{"n_layer": 16, "n_kv_head": 2, "vocab_size": 2048, "norm": "rmsnorm", "norm_eps": 1e-05, "positions": "rope", "rope_base": 10000.0, "tie_embeddings": false, "extras": ["capped logits"], "init_std_up": 0.0314, "optimizer": "adamw", "decay_shape": "linear", "doc_mask": true, "dataset": "wikipedia_en"}
Each number is 128 + 24 x the weight over its row's rms, rounded and kept within 0 to 255. Layers, rows and columns count from 0. Numbers have three digits each. The size before them is the row's rms in percent of the matrix's.

# layer 4 MLP down (transposed), 640x160, rms 0.178, rows 318-361, columns 0-159
019:129133110093168159125113131041146104116172125129136114137150113132124134147114132146125137075142128065037098127115131078166098121091151131077136135116122120139105153105140143125107126132136055121119110124149155099126112144128126139153142102123132099105119132146102140125134087088148122106135127124142132064122115146096112117134118130127110190128098124079103123119134135100133165127107116135151135157142094101168139112130107094160111099155122132116122111141122143154123117126144119
038:135093117126128104127094157117107168122135118158070132071128169143132075125067139192094143129135146096142119146118113125136103099118137098118135124140128085125113133083115144125078129136196116150090119120145119102170078122089141182132129115118126115113145139120121156119132123074129122127125118164085103139137153190125119149127173116109166129113102138126129116177115132129134121126186114117145117140136103128128164153144170113128129131128121137127156120118121116145140139162107107
025:138141116085130126125141107105116101147128127124147140135101119142109139148138131128078086116113145150094121199186160132151122130123145126090135078117124132142133129153110111146120123111142140118112185132114115169114104127142125116121115125116111152155115157151116118125102100119089149124123119096113132164119129111171113147115046139147110122110088131135141117124132114099104123106143122150117148123136113174136139141135116059158134156211130165120061124143131154126130084103088161
124:081120078166106103108132105162132133169125151082104088125094136111113143114149138075124144150117145127147139107071150145110146146114125161124155093104110112112178113165154141093130118120106113177099139116115120183153116120157112112066157122138154114131152118119127090111140150155081163093111127137139128092109141150137114155112115115139145148131107159146125115138105099166158105108142124099146080144155143142111111122165157089135155123121147108123150115155093140132115091159114115
027:069133126120126176134112090089116142119114090113169126136100116097159124134144165140102112133133101120152140161170102108097103108122140141090147112188164130163124069131144102143101134160116170133093121123124148126141187097149125128160112140109141128135137134131158123146151106105116131134148145112165159098107131096090086149101112149152106126139133152126109110146126161090087097163135104131107187091141113120097098116111123114154113164098133110157131121157145123146130114141151088
025:153137099097136131137088075130096127124130092156135132121127115134137101164133092165127150101133127128128133151131064093148143133081180138132192109140114125115089139087163129118128124137113148128113134125120159091124118121142169153134145144115095128186088149120125150208127104140170086131126111201136170119122142099130111159130136133132140125098096123171120101135099135106115115100138119158119117096138123139128107122144096118124117111169123121144138116136087116115178126140121161
023:110087123135105151119136140097118109111147147128158113109139126098149134152153119147111135121161155119122140149126135137128101175120094181147120108169132160108109086138092133145105114165184146116120169134145130150120164124118150121128190161115150134158086117115135108117122164113104179146125102130158088129171121076119139111113128163152112108178131120162116119144123163137118102108140119139122136103161116131151143141137138107128131125161177199178120111122127146127093098091120079
025:131121127138127149132130126098100106199145155131139133123111083118122101110113101123153165120114096138170132126139146146110141127117135136166162109113174148131109123164102114142133120145102136141150149173106131082127126093082102144116112175112121127151114144132172140182100135155160126131112142126164130128121131060122154160129092081125126122138113128117170097114146171146130117146109149130123127137127136120145103165173129183131106130169177177138130131080126105174112130153118087
023:117109139133131098141129146137132116094123128111096107112106113173131125106134134142117117130109142144126108151094123096116123135080140175144095138138150168185128135107144145124099100094136148112123126156133133143174114151161091147137129156161140150137086144156111118118151123116139109120089131114124091136129192149128076113125157108177102092144144132101137145106170130102087140144107074124153143139164089127147128123109142149132061131129143188134124131121119120066063138141145139
133:099127107149142106070165151146120125092113143124112152122131155125122126107104143133127155104138122110141212137168173143141116121074145165143131089101089140117125122156124168082140134163119120123103108115100129157136083125120144109144106135115145104107161121091145116132131131141115116121126132159104080166132172102140098128117101113145130166143094105121128175139150118103103153109121147112107133163082119131142168104113097075143135130085162121142132100142100130140150133157099080
023:152120126148119137142128126123110125120123144128089184151135132086117114144091133144130107145111125152146112132115124174105066112121130173117123118131117158172139137115131106124166143176094123128107113090123136116094119089124096142109130116104172136151131090101134074153125137128116161107148135115130138152176144154094071132127122146129141177119141187115099103087114193127122069175107093177131139116123134122145102170138129112085154128144123124126149146134154130138117093148130123
124:101124119127134161174160133214139162108165160151121122130105095162132112130135112116101095133198149169130106118129066126130134138126124102106091136106133155153101144096135126130128144140142083102145151147130142121119163126155122114131125084152154142131102098132124161109103130123106112104160121146136078094132135135117125097162150146172110190118165110131148140144149109114166149120163161129135116128144126125138110112160110141123131122157134109128136124098092085179129136095165109
121:139134135158120112115163103134125144100088146139137095128116081134143122125139191094137121120103149118100135160115150155162098125106090097166098130148118068184121103120152136132132124086141126135128109170119109156138191178111128111116118161131166120112150129150122119203121082121122096111097149129139138126134134116157112141101123142136129140118151086076169114121135129132131130088109131117105154144133102142130129159152106168142088151168142124157089126138138122149097160114117156
023:093101179149123138158116118129090132158091126194129108157119125076151112109138085130129148141143125124138123141094117193126158154139154088103146116111150134117139122119116145094107125123092131106124115187134093125106114133153115127104107151127142145098121150095097103110093157131074122161145178108118157124115167105125118055114126094149103124110117117123104118119111145141121111151116172101142097123097096113133150144141116135179171128166146123133090146123164158128121129126124127
135:101119050118134124158154111151122132135136123075125094126128110172133181114126136125153144120155123113132089129110121112110102086151089097136122100094141120141139156087141122136112096111122116119168142116121118148145150111113142118127133091114118178146133134127145105105126116103116145143138168116161120123137115150094168162064154155125123109147157111137194119123115133142164114160153122149168058116128153105149127138178104102075138125144088131128124153134112132111097136166114109
134:092140114130130145119151124155108123106138120157149108161131154141164117103139103130147127102121119153126171145086127154135134132129108103129125068131153137153148130128110090127168112170108147123096124111136171113169134132105144153093099147138162129150155158097144112135127105109063131172107168181098084145130091100114125163168139153167067104130164118145119135142158157162131139099148137100111155150163131143175150141142144113116156168132144113130178152106130136131126147131103140
134:126172114094126118142119117112099147134096165142131132157098099126133121138150144130104080144166106125167135108131144129157122128092147100108095137117119152105096105100127139120104135101113103114132114138118177102127162140155140118111146092124137154114056138153131127119064101148127097107104144127124117086134141124166167147137102115154163116140181177112101146146135114094157128067114147080148146124125147145177109128106109132125109146122158174137113100127116113083109130108174101
126:127163110152108091133101108135128127131110129194123105119103099152149116111159128169124149127151153089096131092114118138151156139099141079128142151155102191156124108173129139107102126117095090081158160146114133134159132079113110102148135122130132145118118155105143107139122143126132124109129159171162136154089129144157106116125093091080154149137118105095110166137151117123094170078134141104134145167090106133137160101117125148105155097137142130154152155132126181144133126116099112
021:113120158112148128138142078143148095117121189079115130126114082113106098096097119122083179150097155080072138151109127120112130124124152175147115115119144161119107158170127115136127118165149101124141158136129127124120121145102124133112106128162105095096175134103125139117125142116086128121118120122128106126120225127118088125129107101139082136119086159136075120136117134101146140112149169124131131150106063127123132110116130125101127133136133173135111123124122094126126126132164133
141:148125136150097137114119120099156124144109171138133137128127136129114133095129116135138111132126148152101144125121087136110156133120108073126118165173123131099123115147162148161118113095101125060087139129154147140118148117152137132096099140144114135125150130122122111143156125112084123141103133138101165127138126139153131095163159127085088140187116139101096135168117101130087148146162134139144152111152147132153094105123159100193084144193122165099124096107122152121165062128132106
025:113142130134137111152174103094105169102100166125143123078128138148148112124133107120123141113145159133178117095102139098145120129096216137125124117200141139173093115126150140122156118132147095130123115098134118143140128164181133126138163079117185145137127091153102110105132091083136126106103134162120109178091125144094122128131127127104106143138108129113122086134128124133145133128106116107148125125166096125111148113171112143116094143148135128128127082152086161134148150138108114
128:134147124137124147129147122151144085100170166147170120127142091109114149147160125108085141128195170115137139123140130169163164136090150131125120137124124148117140127159113120135125087123131151063150125153168100136163129123129080111117113097098127106100145093154095164124127127143146118119087138140118126107151154136135149156150103087113124169114099162106146151112179110105148151117085132123098114152127078129150137079135085108113110118127122090122115163153111083107143118123106100
019:136183151126112061146140114145135114119115120067161157132104159099119126152126095159121141096109065134123129126137148128119103138126156144121137085111122099097123075126152135181142087108118111118127091098126130098145126132111108135126095110121114095170103163158133124087107090119097138128138128167093131156114133153125135113165102134147121135126129138159095084166136114174149107129111109106132066125055107124110115137128099134104082140150113142128119112126137128151126148127153118
139:106168113091141138124133177134137097111102126110107129110109171103150158101100153125112123159138105139114137159134096183117127111100135166131117135089116156104114114115095106096118174105098121155110088140153110099133118109134103163081125082116138130119107122128148104116165115178093124123133169127098104135104123110150152159138121112153156109113127173155109144121087105115134090129151140109132146127109121071104104163149135062101142147155153142132117101120087116098143117129110079
140:116176107124142149120157106139133193100130156121109121135142162127147135158127120094115102157071135149137112118091152136130089110147160131176150114143133124108150157162113097113090126151113188140082115138089125126140137164176142147082157154121183150095112111139145124124150128116150136128116143116137122190125141089159133146105165136116119118111165123105118091141098116148145117128106123135124123114106123167115122159129168066103121148134147124176147122125097128142131138139171160
136:114168154113152157134106130142124109133174133138172100126119112151097153111111080128162140162118162121122083120115105125136116130129155127104128090140167129145123117160161120160148059090121139097129093150074144122135138121101141159154137140132117132116075089154136154160107127056123095131136093170133125098143134123097117145116137130157107091120127114134146129140126120119075127108120161127142154116119114148145162169176135108090120151147116139136126141134058167119130105153131134
136:101112136139106121132106158145122111102136091112107117097117178105128151131121144124132115150107134110117137115080117123102129119116094088144125126142111167140102130143137132122101118117152121191085170147142148125090146101122065145119195094170144137136091101088173078125137114121112127140127132096164135112105120129137114154095137137149107067167083109144108128134107118122151113107114061110173131122166155113134144143098132097132155128107107147136109106125142097135179132144136129
125:112106163123148123133109121176118131109142143128090114163092086130133086134108138139116122099172127111124148089138097152135106153133099117139147109174117142162102129149109118137099092129116128125150109147056122149098104150152144122173169105091131142105109140126119092174072109121145139167142122103136156103121183148080131122144147138117152163143151075151127126103143144165127174092108112123136143109141151121123168133108143116151097117120149118138117094166127160166137144127119170
019:132137144137118177106144115112107167100162124117106139120165129097108159136119120119118113118109087116152135126141110102122123134125148122094152129123090143129143080110099117139157069147099130106171083167153131138101126160147122144134123116121175126121111119189130135145127119109137109077129122137133121126127120136121113136145117174126083180114136137141080113126130143113095116129100147164150111108133089106231134122129094131081129146136103168174112078167142143134126121126135122
120:110135100146151144134145112125115136138188138162129126119104104126082142129129129112128114129105093102090165114152126133114087119100189166079094113108113114158109144158138188152129125145157141128147136112080135100100118150153113125150125119126130124120123119113103129173104125101127110176141152149148150103129130089148127128098100125163110161154160086131093095105150141122103149154106153134146138127127118145151133097106124112154096135152199195110115081097132133156130117142098115
135:128146131136114110100117159149112134169090131071112116146141167130090139107072131126128128129093125124136138098151141138134117089155110141084145128141118117181163159151184123123113108062090103127082143109101108125115121116106116145150117142133134166112125108139183104138109160134144126130149077157117141127154156102144136122140122162105107167158158087136136122080114134104071122112154146131141144124131091134130127127129166109131098158090097102136175118153141159168106118121121113
019:128163109135154127105124109138082102101135126134139138095108140166116133071102169085130146106123122119127149133126160141134112173134130158125103141126135141199146141122190127137118098109134161080136080142158157137127083137099105137133129106111085152154188156116123113195104114125143133137113153175127117158136190097111143088136153154136156136133125158123128153139131137115127131126121051111157146110171121150132155117134121141141105128121156150125126127095123132121129110157134123
132:125107135188133108113152098111099078119114134134107096103092110124125131116096138123096127119112115159117186107153108122132143151139155144161187153118126088141083093137181122174125161151176124146102095104092150156096114119109144111135137142124121132165131097126102123146129162115138138153121108139115114130126112133173132120110163144190121087100134124157113129142163134118111135120120135127115171107148072147092145160142169131159126117144168117147142086129123110165112094120136102
022:119092119124150160140153146118128143152086137186114103148102117078102115128169154131138119141144147139117106161127125135144155147139134114099119140121145141124146130118137136170099169132145138156134122151084102141144121092123112139140159180107097177119105134101119139160117155162082151157107146119130143156144131129114066136108126098177132143132148065062136142098143140107056123139150140113130153117131112126121137091107125124148143141119141119131115127097130066123150115145095180
016:127106180134154134124119135100095092129087106121134120150127121122134144097105150135132114149152143130141112109139180131122078116134152133165134141120070156155152152112159121138165184159140137117090118094111112175093116124113089138146117139095137095165143095115150091154093115121142173116125129110163102116127118136141131126090140209107134138143139108091144142143136141173126152144135096118162099100110158071085128134134121121116145105131060153115142128133136130124143139137102140
125:083117161126196111173104147145174113141128148088113113146129178117141138131144092115145120110098133102130090118106135096108113144104134124127126130168189121148149142155120146147139115126141099126097127124142117131101140115127118149126129128095167155153094100122173111131129133163095105126110130144108132131146134134130129122112125123142152125163169118132125128133133144045032108123135096120140163139098079106128153100097116084110124151129154107113102118130115076145115137123144103
127:127091148119097143130117102112141112132154123135097155105093102135084125146134076097147115123173137107156078160094092129101121159158145174126129108141101141121133117100117132130073098147140128137125123150135133051144145113164121146082082150157110129135126135149119063129111160115096104110144074088158138149137167142119115148140095081126127148135124136125088126114122119123148095155117130129139111084128143118145111102126116174119095116139163123141121105072127116115146116132130165
123:144072124139140122144133110148122127120123137167085063172094085115151127127164143116130109119098146105146110112153073131126101156137098149099139111141112164137101134128101128171111051121130121104130128121155115115139156126146135118106105155102152143125107149136138143099091106084142136115147111120168161100166134121121133158105092129092110134129094103133124147102142134138109163152110139136152143085125092100161166107116133152107104140146147128138132135181113151167070168115146112
135:137131097109105128138106094112100162122104092164162138121090088113151129137099128133140130084136103138089159125095116133127149066126172113137101146162111108119182117104113169133120112097122123136131153104117136134145178114117132176179137134136083153118137120076139128173167117135129127085165122112173144118125103108138165153096127137121148098138111140139126110097114111124158112101107126106124137119150121102193084165121095148137107130119159132172135141140118117107097141152162111
022:102096115131106083167103146101111119131100117176121115097125131106107082123170145110143092076123101094131137127084135131126108159122129102108123152127160080138148137099182108148140144117197136106142142134164154137128160099141135103141136118158146137098111117124126115104169127143096105092126113114103152147127163116128121150149132126118106133148126082064085129126116151108163135128172140135125126146130117095144128118101141109124158134124108087094068118121116145175137075140145135
116:156148132134182158152186114091131086138112127130121167137118123127122063111117196104129144133149143145132152135090120126148104102149126122136083123133160155138173153131172133106125125125108134138135110164095153145089122128136137111114135101118142172145130087111095134118129150113105141118109139117121124119099152153138156125145132126137106131147162083095113113081180150103094182157129077120106156144141115116159150128111066127111117123112143099126156130185140138152128095128131118
122:127132137130116105104133129150078154133082118132129104108088150123141144097138136159107130118151181157102126133116110102113166156118120157144136137165144198093117144123136138185081138138123108152118152138138122111153123140121119113111126107137149146111095081128105082084116123128101124144131124137085150136110099160129155103102145126096080137100145063111179129087113150142124154089145114124139099074143102104106110133171146162133085115092140124114093147149103145128108132108124127
021:117139106106116116179127116094140149115088125146174048059085112110115080140133105126103133122118128118061107113124113143141177129128140117111142121139112132129120130126105133132118147125166153114079132118148145162112135176139154156146125145120124173096170159112114136097144117116113132095137138132125118146125170138104105106170118134068142166141121084130130130123178111104116141126120118122075134143155130113145143113117138126209124114141141118128108144145143123111170130117143136
016:123185097112113135135179173148125110103166150149166155131124118122163126190159135123132121092082092098143153121127104137132123108147127129120123114137107109183149125075127156129143115100123113125150115066124155126133147132140134119127130119102111165085148141137113144131119147122159109136091119131118115164117116120145131122127085147128156110135148117117096136117097070151117137135086119135110112152137114134127137136198128099149081121115187128098098125122053123136095107116111104
# layer 4 MLP up, 640x160, rms 0.19, rows 319-362, columns 0-159
043:132127134126140132083127143150144135153118124127113135137182165132137134161130128138038139137115141167145134202170154121114142132138088106175133133134140147123153099143099101091063148112119121128130087127106123122150123115114119131117117141169136122125149144120128133108156133125127093139118117127124121136133099127118139171132142131108148127091045170141153143132117105145133116101126140160106136151153175139128101123151131200163160143094127119135115159139173093120156121152119158
027:132156133139129125056105137122135141122154113124148135119152156129137148127146154144090119178155125127178121208134151122090188130131111120199186137135145117128148109139126117128083150121098120133150132134147127141174117118122114132064095135166156101092177129134135135143182140127104134119096129097121123130117126113120118139131158160102143141103104133140129149161115106141160116120162133134124156193122141135113129136129135176147111131084095131123135150153138078137128132139118126
122:127127121145135097138133158145111126132169152151104146120189151151158142125144121124120081157120082108106094143135135138073145104146093111141142175062135082141113094149116098117133119110156145141141127118123114100096115129145105157161115128173157103099168119155119155147127186139169135170104141128117123146131089133155120105192136143149177114126106122111126136132090113117119078146133122086150093161152145118120116153125164144158115131107159124141125087111134113104103125134114120
031:141126131123144141090107127127158120149106107126095150153148167072134126154130130142084107161128135132156103185150194106105145110132100103154167142119129120114100110133072124133123175110098134085146093133130134147163107122120116119059143158155135164111126145143117156139187126141159118099122126115134135117149129124130132185132171123141164137089093137164163152167098086136134154109158153151098137160141138132094092143111118141105122129135134114129126118129162108125151104142099139
033:149136137162108134112127146130136125152163126103122126150146161139156124153142170133079117137126119134122117190151148125127217143121104127160139167123135104100140102132111106103124132120115125132167133131125127140119124114109121133107134136135161122123133157117096136126142120135127121115105154143126133125127132098086178163124130123120125127108051157185166122162124067150130124119146146132116144129124187135080096131104115138116149154109108056126167132157133054150137094134103134
022:132122123127126138087119137152129122146110130116128157180127203148147167149173142144078092128134126162087124177149168114111131154133121136165145136101127122113129113147148135143118163119098140090185099113123119101164126118119116081097106131147155126142158116140134133120159124155174113098109132113124137082123136123136142128136135133129182124092070146153146146178089088141137108122164125130081154134120125133132107126137126147147145110098077138126129090163175110141146118140110163
029:131134135119120147097112121147149130133131108128113158124140169140181220165155158135084112149113117130115113148132146122141205120136129119149135134095159095129154131155102097128119155115121156169122118152148116141165130125088109148110111123187146137125154153135077148124134147130132119123103122118115127117131073092119125171115138129127141120127044131141134147141088142129151136115154158126117147139153143123085104128142115168134129145147090074111144108099139090130146126170129132
029:142119134133111159109091153122157139149171122132102143159146150133172173145133119156111098169141123143125117154130168131094195148133063128185173128096162117118131059144120117121103137119087132170143101149112111128145115100108118153118107165149132135145158123134121186114180153155145104146136137095103131130119091118113141166114140136138140136097101146160177148144102120148146128137156146128134131150134160152112110118110108179129123167124111111112150157124158098132116130139134147
137:105166146125134157110138125106137138131163063146152108183121121135136152147162178115134099170153111137124071131140137133110179120126141128107163124160103100143132079121107118148163183102086142111139151108142084096101127116113127116132095121101143105120125151112105109122140131150106078141105105119144121145134129119129140168116106127086124116103131120120151120155108110161147132129126093148081101153095121147135074147132133124148121130153079135157159163108103129076172146122098137
029:120130142162145122096110127145119147159140123125126123152131152120124154131146150151069104150134093166157121195156183137125130156103108132138135156092138124120181119158112117107142169122094153110149102151115115135136089114128112135093108142182139117115157125106123148127172102146164118122124135124109141146141101113104123161130155128113167138082115143166135118133110120200120150108200129114118121178119166134125101130135138187139132131099119127135147146134135091117184126172128139
119:120118103144117123148080164159132134122093095113094135096180147134111141122118136118088078106126137136113156123105138134139172118150131133159151154076116140121157139130112107139084141131138110117144145112145134127110145101150127128103115164163152151155121198118148125111149118171105109112128138130119108116088121108142118147155128130100118107139102115161126169131091104129158087087209148141101132135119172162138118150132135121100141167132118076108166121114129071155129123090101114
114:136129112115091166107152156103144094112127117143095167136131171122130112116114108120124122136128116137116130162144140154117110149129121110111132115120168101117138066173136140143177111159148144138122142156104084141095133075044090099105092155096088131149161147082116137137153136167153143155157107125109144140125129156103122151162124145099103173086129171139152108157121145117133122156149167088093131115125125123154123147114134140104129139129105156139148140132116106107176110112146167
021:142147149135142131067094150147175156167122078128094162140149181084145169146172152164053116135104113126143085150121148103161167140133139126163127114141161136114149078155146108153118118128101129109144117130161107134128102133132121125097113139157139098110149119151133119162170152134166123138116131108085138143126124100111127138102161128100134108096109133136130145157099121138133080134156135131107147152117177145126073136134152162137131124084101125141117149117137098120106157152131135
130:158128185145141096103148135171094137090136182141147128133138166132156143133126103143113136140108126146163120153129103120109149143112160133110146113109121164124107126148126132109115113120131166129151129105104107149120070101103127092135119112135097073141176160123148135134116180139113112129120153131125156169140160103155113145162178098100135148100099180137113103116085119153124088143115121099112165149089150145166124146132157115155101106143105109190147118108138127117163099106152103
144:143089167120129166118087124091144156150146123141136128166112153130163176091096147185117165156124112121162139113134140157089126142124082148135130130132153122126116107138122121118119161133114131177149094106143138128141121140135102099110115132140089132076154091132103169142125151099115077133103151080128126135147134152112134108167197145147107169081117135177135110160109128160113122140126111127134116130149192146106121158151155131111188124139145132132126132148142130153135123153114100
131:146118118115104111141114140111134155171098125090107135136174150115113124122107131125083086154095139167124105131099109146154113100160117154151139136045133087069094118143084151132071189111140125119131125152149139133153138117145092092134143142141153133127148111117113141147178089182141117117132100131089126141152148150148141144165124134115116088145097142173140139123130129122117087112139166166127132173102132125126130151091138121137129130123118095176121114143105120143126130154128162
129:126146174175113164108106112146109129159103094145126160172124123141188142125135136182119122133130099110137146142131176086120128130137143137121156133081143144096191104078133124110124145124139140105148098103086117114136063137140130121130137143155119131121125132123138127090113128138142137113134175150137147126092129133138081135102158091124153099102125132118101103154125116126133116079143123122098189119122171161163118119111135161132081172146117145119131133145174088136166131126163112
021:173164153160138137118098173141164132148138128122103144129113161130151177133156120132082117127124128153133106158125182122133177149130082123176129159078156115125130083164102130118119150131091155130181129136105117138140114109111120121117141149121152122108137138141117184143189133158134137115125127113085123112119092110122124130117158117105143112124067118132186136151122077148139128093150123141099166166135132136109109077114135181120124152132131125171134124131133092133131129135123167
143:147116132144111108084145181152147169127176101155158126099192159134125174140176090134114136137133130136173140133162117152105120147073089129114124147160104157151150122124084114135112096135092121107161100109154100165130109099106134118118121139134137111111183109151137151175131141161150142160099129095086146121131127079149147141122136160110162139132123135141130142123106126176141124134139153165101117141115163110142115143118150155138091146099111124142098109113153128086140130132083128
029:169158127121114152083136117130137124166140102149127183150145147125104183145136143141105126149142107130168160195164180153090139131125110163162164130111138088132189077133137132136113159129121131155141138178098083142158096096131127117114125178110116119120132131108119180151150135156126114127112132115107139125129128101105137156132132106109129121067100115153169134159096096170128088129153137141125131132136148162137095132123167175127145139134095107133141129128130121148154128129116132
124:116133136157131142101093140134122127096138117128130129110122145161132156110196109131101155170130076098152135126178152072096133171094139147131163136152115124132173135101136133130089125117119168164148153124100087149135099114121136095148136180128119128141129126135137086136110135132121143123099121135103158158139120092106144143100180144142126081117120118127118137189098141154140134127131152129061112147115161152102141132147166140098057142134131104135154120120167117146124143141098149
025:117135119146128136027118150166155119136138124123092124160142177131169161162154106139080115172108105153139121149158179108124149130148073107168133154112156134099167121113134109104112139102082125134169097148133136136131110118092125122110117133165137103110130109107142132135132111152147117121122154109104121123141109119109123137122135120113152125126100125154149153155094129172129126094184141145095160132150119140127108133119148160127149142101071073161142128108119127124181114142109130
140:157164153149111124067126116130160161122161137122119089127154134129153192121125129143099142117107164121153070117116137156106163103068122099129125119124107143154183121160143141104090133107104117112173159118123126138112115113134138161126185116137161113144163091127139121169165104117115097139081153164128103125107141136129141134108167134066107140126137120140139134154103131162122087094146103154127163134167149116136113124114099133129162124118107147126147131151130130161108154167143098
139:084115161117132161119133166138125171145111134108135183129168165090139132147099097121130130111163137120113153155146136123131151099152130132164142114128174116122185128111122150113138133141074094140146111122142150155166126135133134105093126144126108088128119181140157154185196078155118105123130155150114169103132140115102149139156118100125176133133105188176128123120107094139166155141141154122133141132155159160150106123111119160134116104117121105115103143121114090139153126130121145
136:134140147164155131148123130131153107134160133126116147145108144101139111127110119124069139158154095119110118143121144138102173132116143159145127132085144165131093148152136132126164158083133129109156120178091139107130075121160098131127142167118172125130100141110138132138156128105151136145081165147134181120106118141118118143194139113158128158138106132152181117153112121090124101081146150063129154165120115146152141139126139108123144127112164108116147120145133042141131142134146110
141:122182127121121139129111140120128111136136096140136133136107124135168146150126157124120116195152138166095083130153209143131134098153104099152137151120116129130125137137104125120152174118136105137135082116092109119126119132137119129127091119133113183146131107099137146130139090163153130129123087097137123093125102172114136157145138185107136157124118105151128160122119127181141145109165109187117120129164145127109134163162128111102126151086111105110129148164111118075159113147103179
123:131122111123161114084128151141168096113176118159095135140167132115130121134149106111116078126116138122111116142172146110088114152139125112131133123136093120171172098120124142136103113132116177144166133140119099143150133117093073138066118126160131151095137144124106121153134152160153112119116103096119166136141112141090153160155135160126111150108121127128122188163117122145163148148144125176102126128108121096102131167171114151097161194117104165132151094125135131090112139146128154
024:132145183145116123096144147132159133137150104123127129161149169129150156136127153157092123111115117155150069190131181124156204136126127119145149137116136138114127108166095096122099125107092139119140151143120076129136134111094095129067140128158147128091155127169116131119150128137140125134097117090121144117120120118114116191096152111097148119115101153156159109135098101143153127102175110165128141138123152133102105127124127169132104155115107093139160153142136099128150138144086147
106:168139148126122141101145106128173107132097144103139158144118176107152110126130102136121110150077146144122119126130149133102151152081133120136158094146112112141111137150100147127160101129114100122125126135091134118155103122074109106139092148127149121127168125174136154107206158119125135120114109154119127163099120155127123194170127136136183150093098125118113122145140107132123119144124107107095183171163129156098110105128092143113085112158113078137148150119133084108126122152127154
141:147108131120141088096146120112106139119148120097152120120145138120137146144121100127120127191123150138157111145159147149136148111139048121201123137148096156135135119104106147136072202095126122142171134141133127143143157130088161130143107132131162110126149126175133148147202130122120140133130101129124165117132146157110136158144114139107126135140096171153132184137124099114128171134139121133118149124150129156159123140097104143149116087095060114115139148114127117146149137157121133
023:124190155175122149105137138174128125117134101115064162134119176127170140155134131159105123126115133155149104138173146138124168156136101096128148133118139096101138085144121125102125133085122135119165128122148125144135115121075106126108131109158113126125152133156116133112189140158146132126118127098126135130113105120141132132129151139075125124122090108163158145167074119139141132092181149170126135130134140109109089163118109180120122094100073122124183146125158123117131129130097148
135:144134129124162126119145138134130150121151139112092161103162138150134110141105123118115108152113125170128128129142132118131163129150121179151144156118132145129119144134090127111133132116119093124171116128134117186149114156153139142068110116155124173088200132131120125150170110154130135106110142110077121114088094140129133165118112101085161146119112149147159162186126110125137108131178135135129150203130149137144141133144146117096119147072144087091082110120144116127126132177101130
031:131120144148109131131108148165141158149149123135129167158169181131155185145151143162115127136134103123129100149181186112112142151138114105169157121113137122116101131137129117132096140126105134137153089153132097144130112113127086122111102125142142132113173129160132120155148131110168101123120147103123149175154106115117144193137122130114132144098090141131137160182076144149163132114136143170103135159148155133115073116131132148128139168123121117166148156152155093125138129142117199
020:138131163141092146091091151129163138143155090119134154152193199124145140154134130175117128146140122144148114154132181113125162115133090138141116147106122121084143124152110120124124162117108132119176104143128082120160114117050129124096120139174124134085140140122121151117162092126132157126100088121113123125118096133117142160125131124141174119103071120154177165143098126152160140129144123128070143148135127132129085127126142146139121145138102116159133128155115122107125136167110123
122:135128151132086116112109145148181140130115133138136130112145162083149144142116114117098120118148167171147140133140156132104131098102060107220155080125137154122154127133114126132127135108101103119143133140153140118110123095120141161076113146111164093134143113188165116137156148132119146120132117161108126130160141122131121122132141117129122155134103139160123128120117067131120121127154123113142152216098131154102130124093129127092113103108133136118113118109127116086144127164123192
126:152125140105102128100162114133112152162154137132120179108156117107124160155132093155104125189128152144153131193134131178141115119154138098167137113139119155153129102131111141149091115142077117135133174145136117144204118100049135148137154104140094119126166133145137130142165138118141138115126098107111145091161123103100115119138117133091121158117139168132149150141131107145133143124136166155147107125126115153138111134124126153095138119075127147117089126102143124111146130168104183
117:174118108123146123108124190159131111118158122096122168096184181082130127214113136111108099162119166124129117117164125135127113113155102096185176127137124164108167092125133148110074131125084126130156147094141124150119090129131126149107143076124097135166128157134150102134147140143118091136116123159124124118139124144122130149154105138130123142131102134125112181144135102156149097133155161132100172135117132128130138128096164125113149113088103139157136137126117116114104112131137128
128:131130162124136129124099169140128117112137139115166186123152145128135177110155107136116098153142140164152119141129114150127183118133102095153178162135112110153110161087087077134164144136105135115146101142148098118167114118067153074143108127149144084137168149159120159099155148094140112152115103161082131128137154129116144112142152166117155101155137171099119146148115106132146123116141129113135120115087122164137085146116122132141104152120115138153100101109169129087099114142127122
027:101132135150125122084127134126161121142135105109128143134131144117131136139133122143070118141130144150126128167149163119112143139124111130151152133095133099096128117124124130105103145166135107174172106144128107117171113123104125124075136128192144114165165134118149198147156127165122119140127113118118111136124112132118145179136151120138168119075064116146146194153084115174166123120193150139133159130115154133097098131141117159097128131135127101126114143123160078113123142155124159
117:123134129139102118119122117117132176156137085103147173117103138160122170126139147152118150131111132127152143142128142123124138169127134140118158094142153156150135123160147124132142109154085147134131136119136152139122100166101076105093167086133131121096190148160173143118144145136154141145106115132089120115151123065118081121128145150127138122161100104151136136160108111147168074125142155131142169179123135146122156140107170206124078129159108132127113103150149131133111106134117160
111:164179153122107104116127123148094147122162139122099128116129177122104125113126092125104084125088116140103105116186128143140129122154116141135147116152146103125140144138124136095176187120086115130129090116141121137113092167139143097140142097174131152157130114119146135139153143166115091158119139116087146137156139118138109105132133180098125135109106126132097156132130069156093153107174126114131139179094114106130141109129183086145153086118117120184114124163124142131127150158143137
024:182130135146146147102116143144152122157144106133105186148134146129170149150134152139092131139128118152140117144128172109106194121130112120151149148111153114141138120139121131123152128095129147125148119138126120142143108118136131112057106134190173121097178156115105165140161120139141118135116119129111130120119118118105090167141122123133132107112096158183174178114087071135155129119148140145077159146144170136116116147115154145107124150120115075125137156148154080117126138137089153
024:127121143131135179129119133126142112149143113090126156170103145124155158123192134131109101133124112140133124173150141125123170114097116130128169132124154119134130114130109121154090157135129163133129126141112073137133117160112122127093117144175138115106134123135112136132140131160158126129067102120096134125124079113116129176145136143121135115079085141179133134166071109135141133078143115142107168171137134139118081169120139142124150177129125110170143135124154114109176132175093176
024:132123127162117148125122173126173137159152089098123136144168156109136153120124136162085107140109098149142113187138129120112196120137123122133156115130125134097164100161139144120095104124118154122155107139133109112176094142081109146118124139204136121113135131137131168161140152178188106131125122097098136137124133123124127130138138147110161141100085128175155151135106101119173114126180123143116170143128147134115099171122150146131138150137099116143164177109144118122142123154126154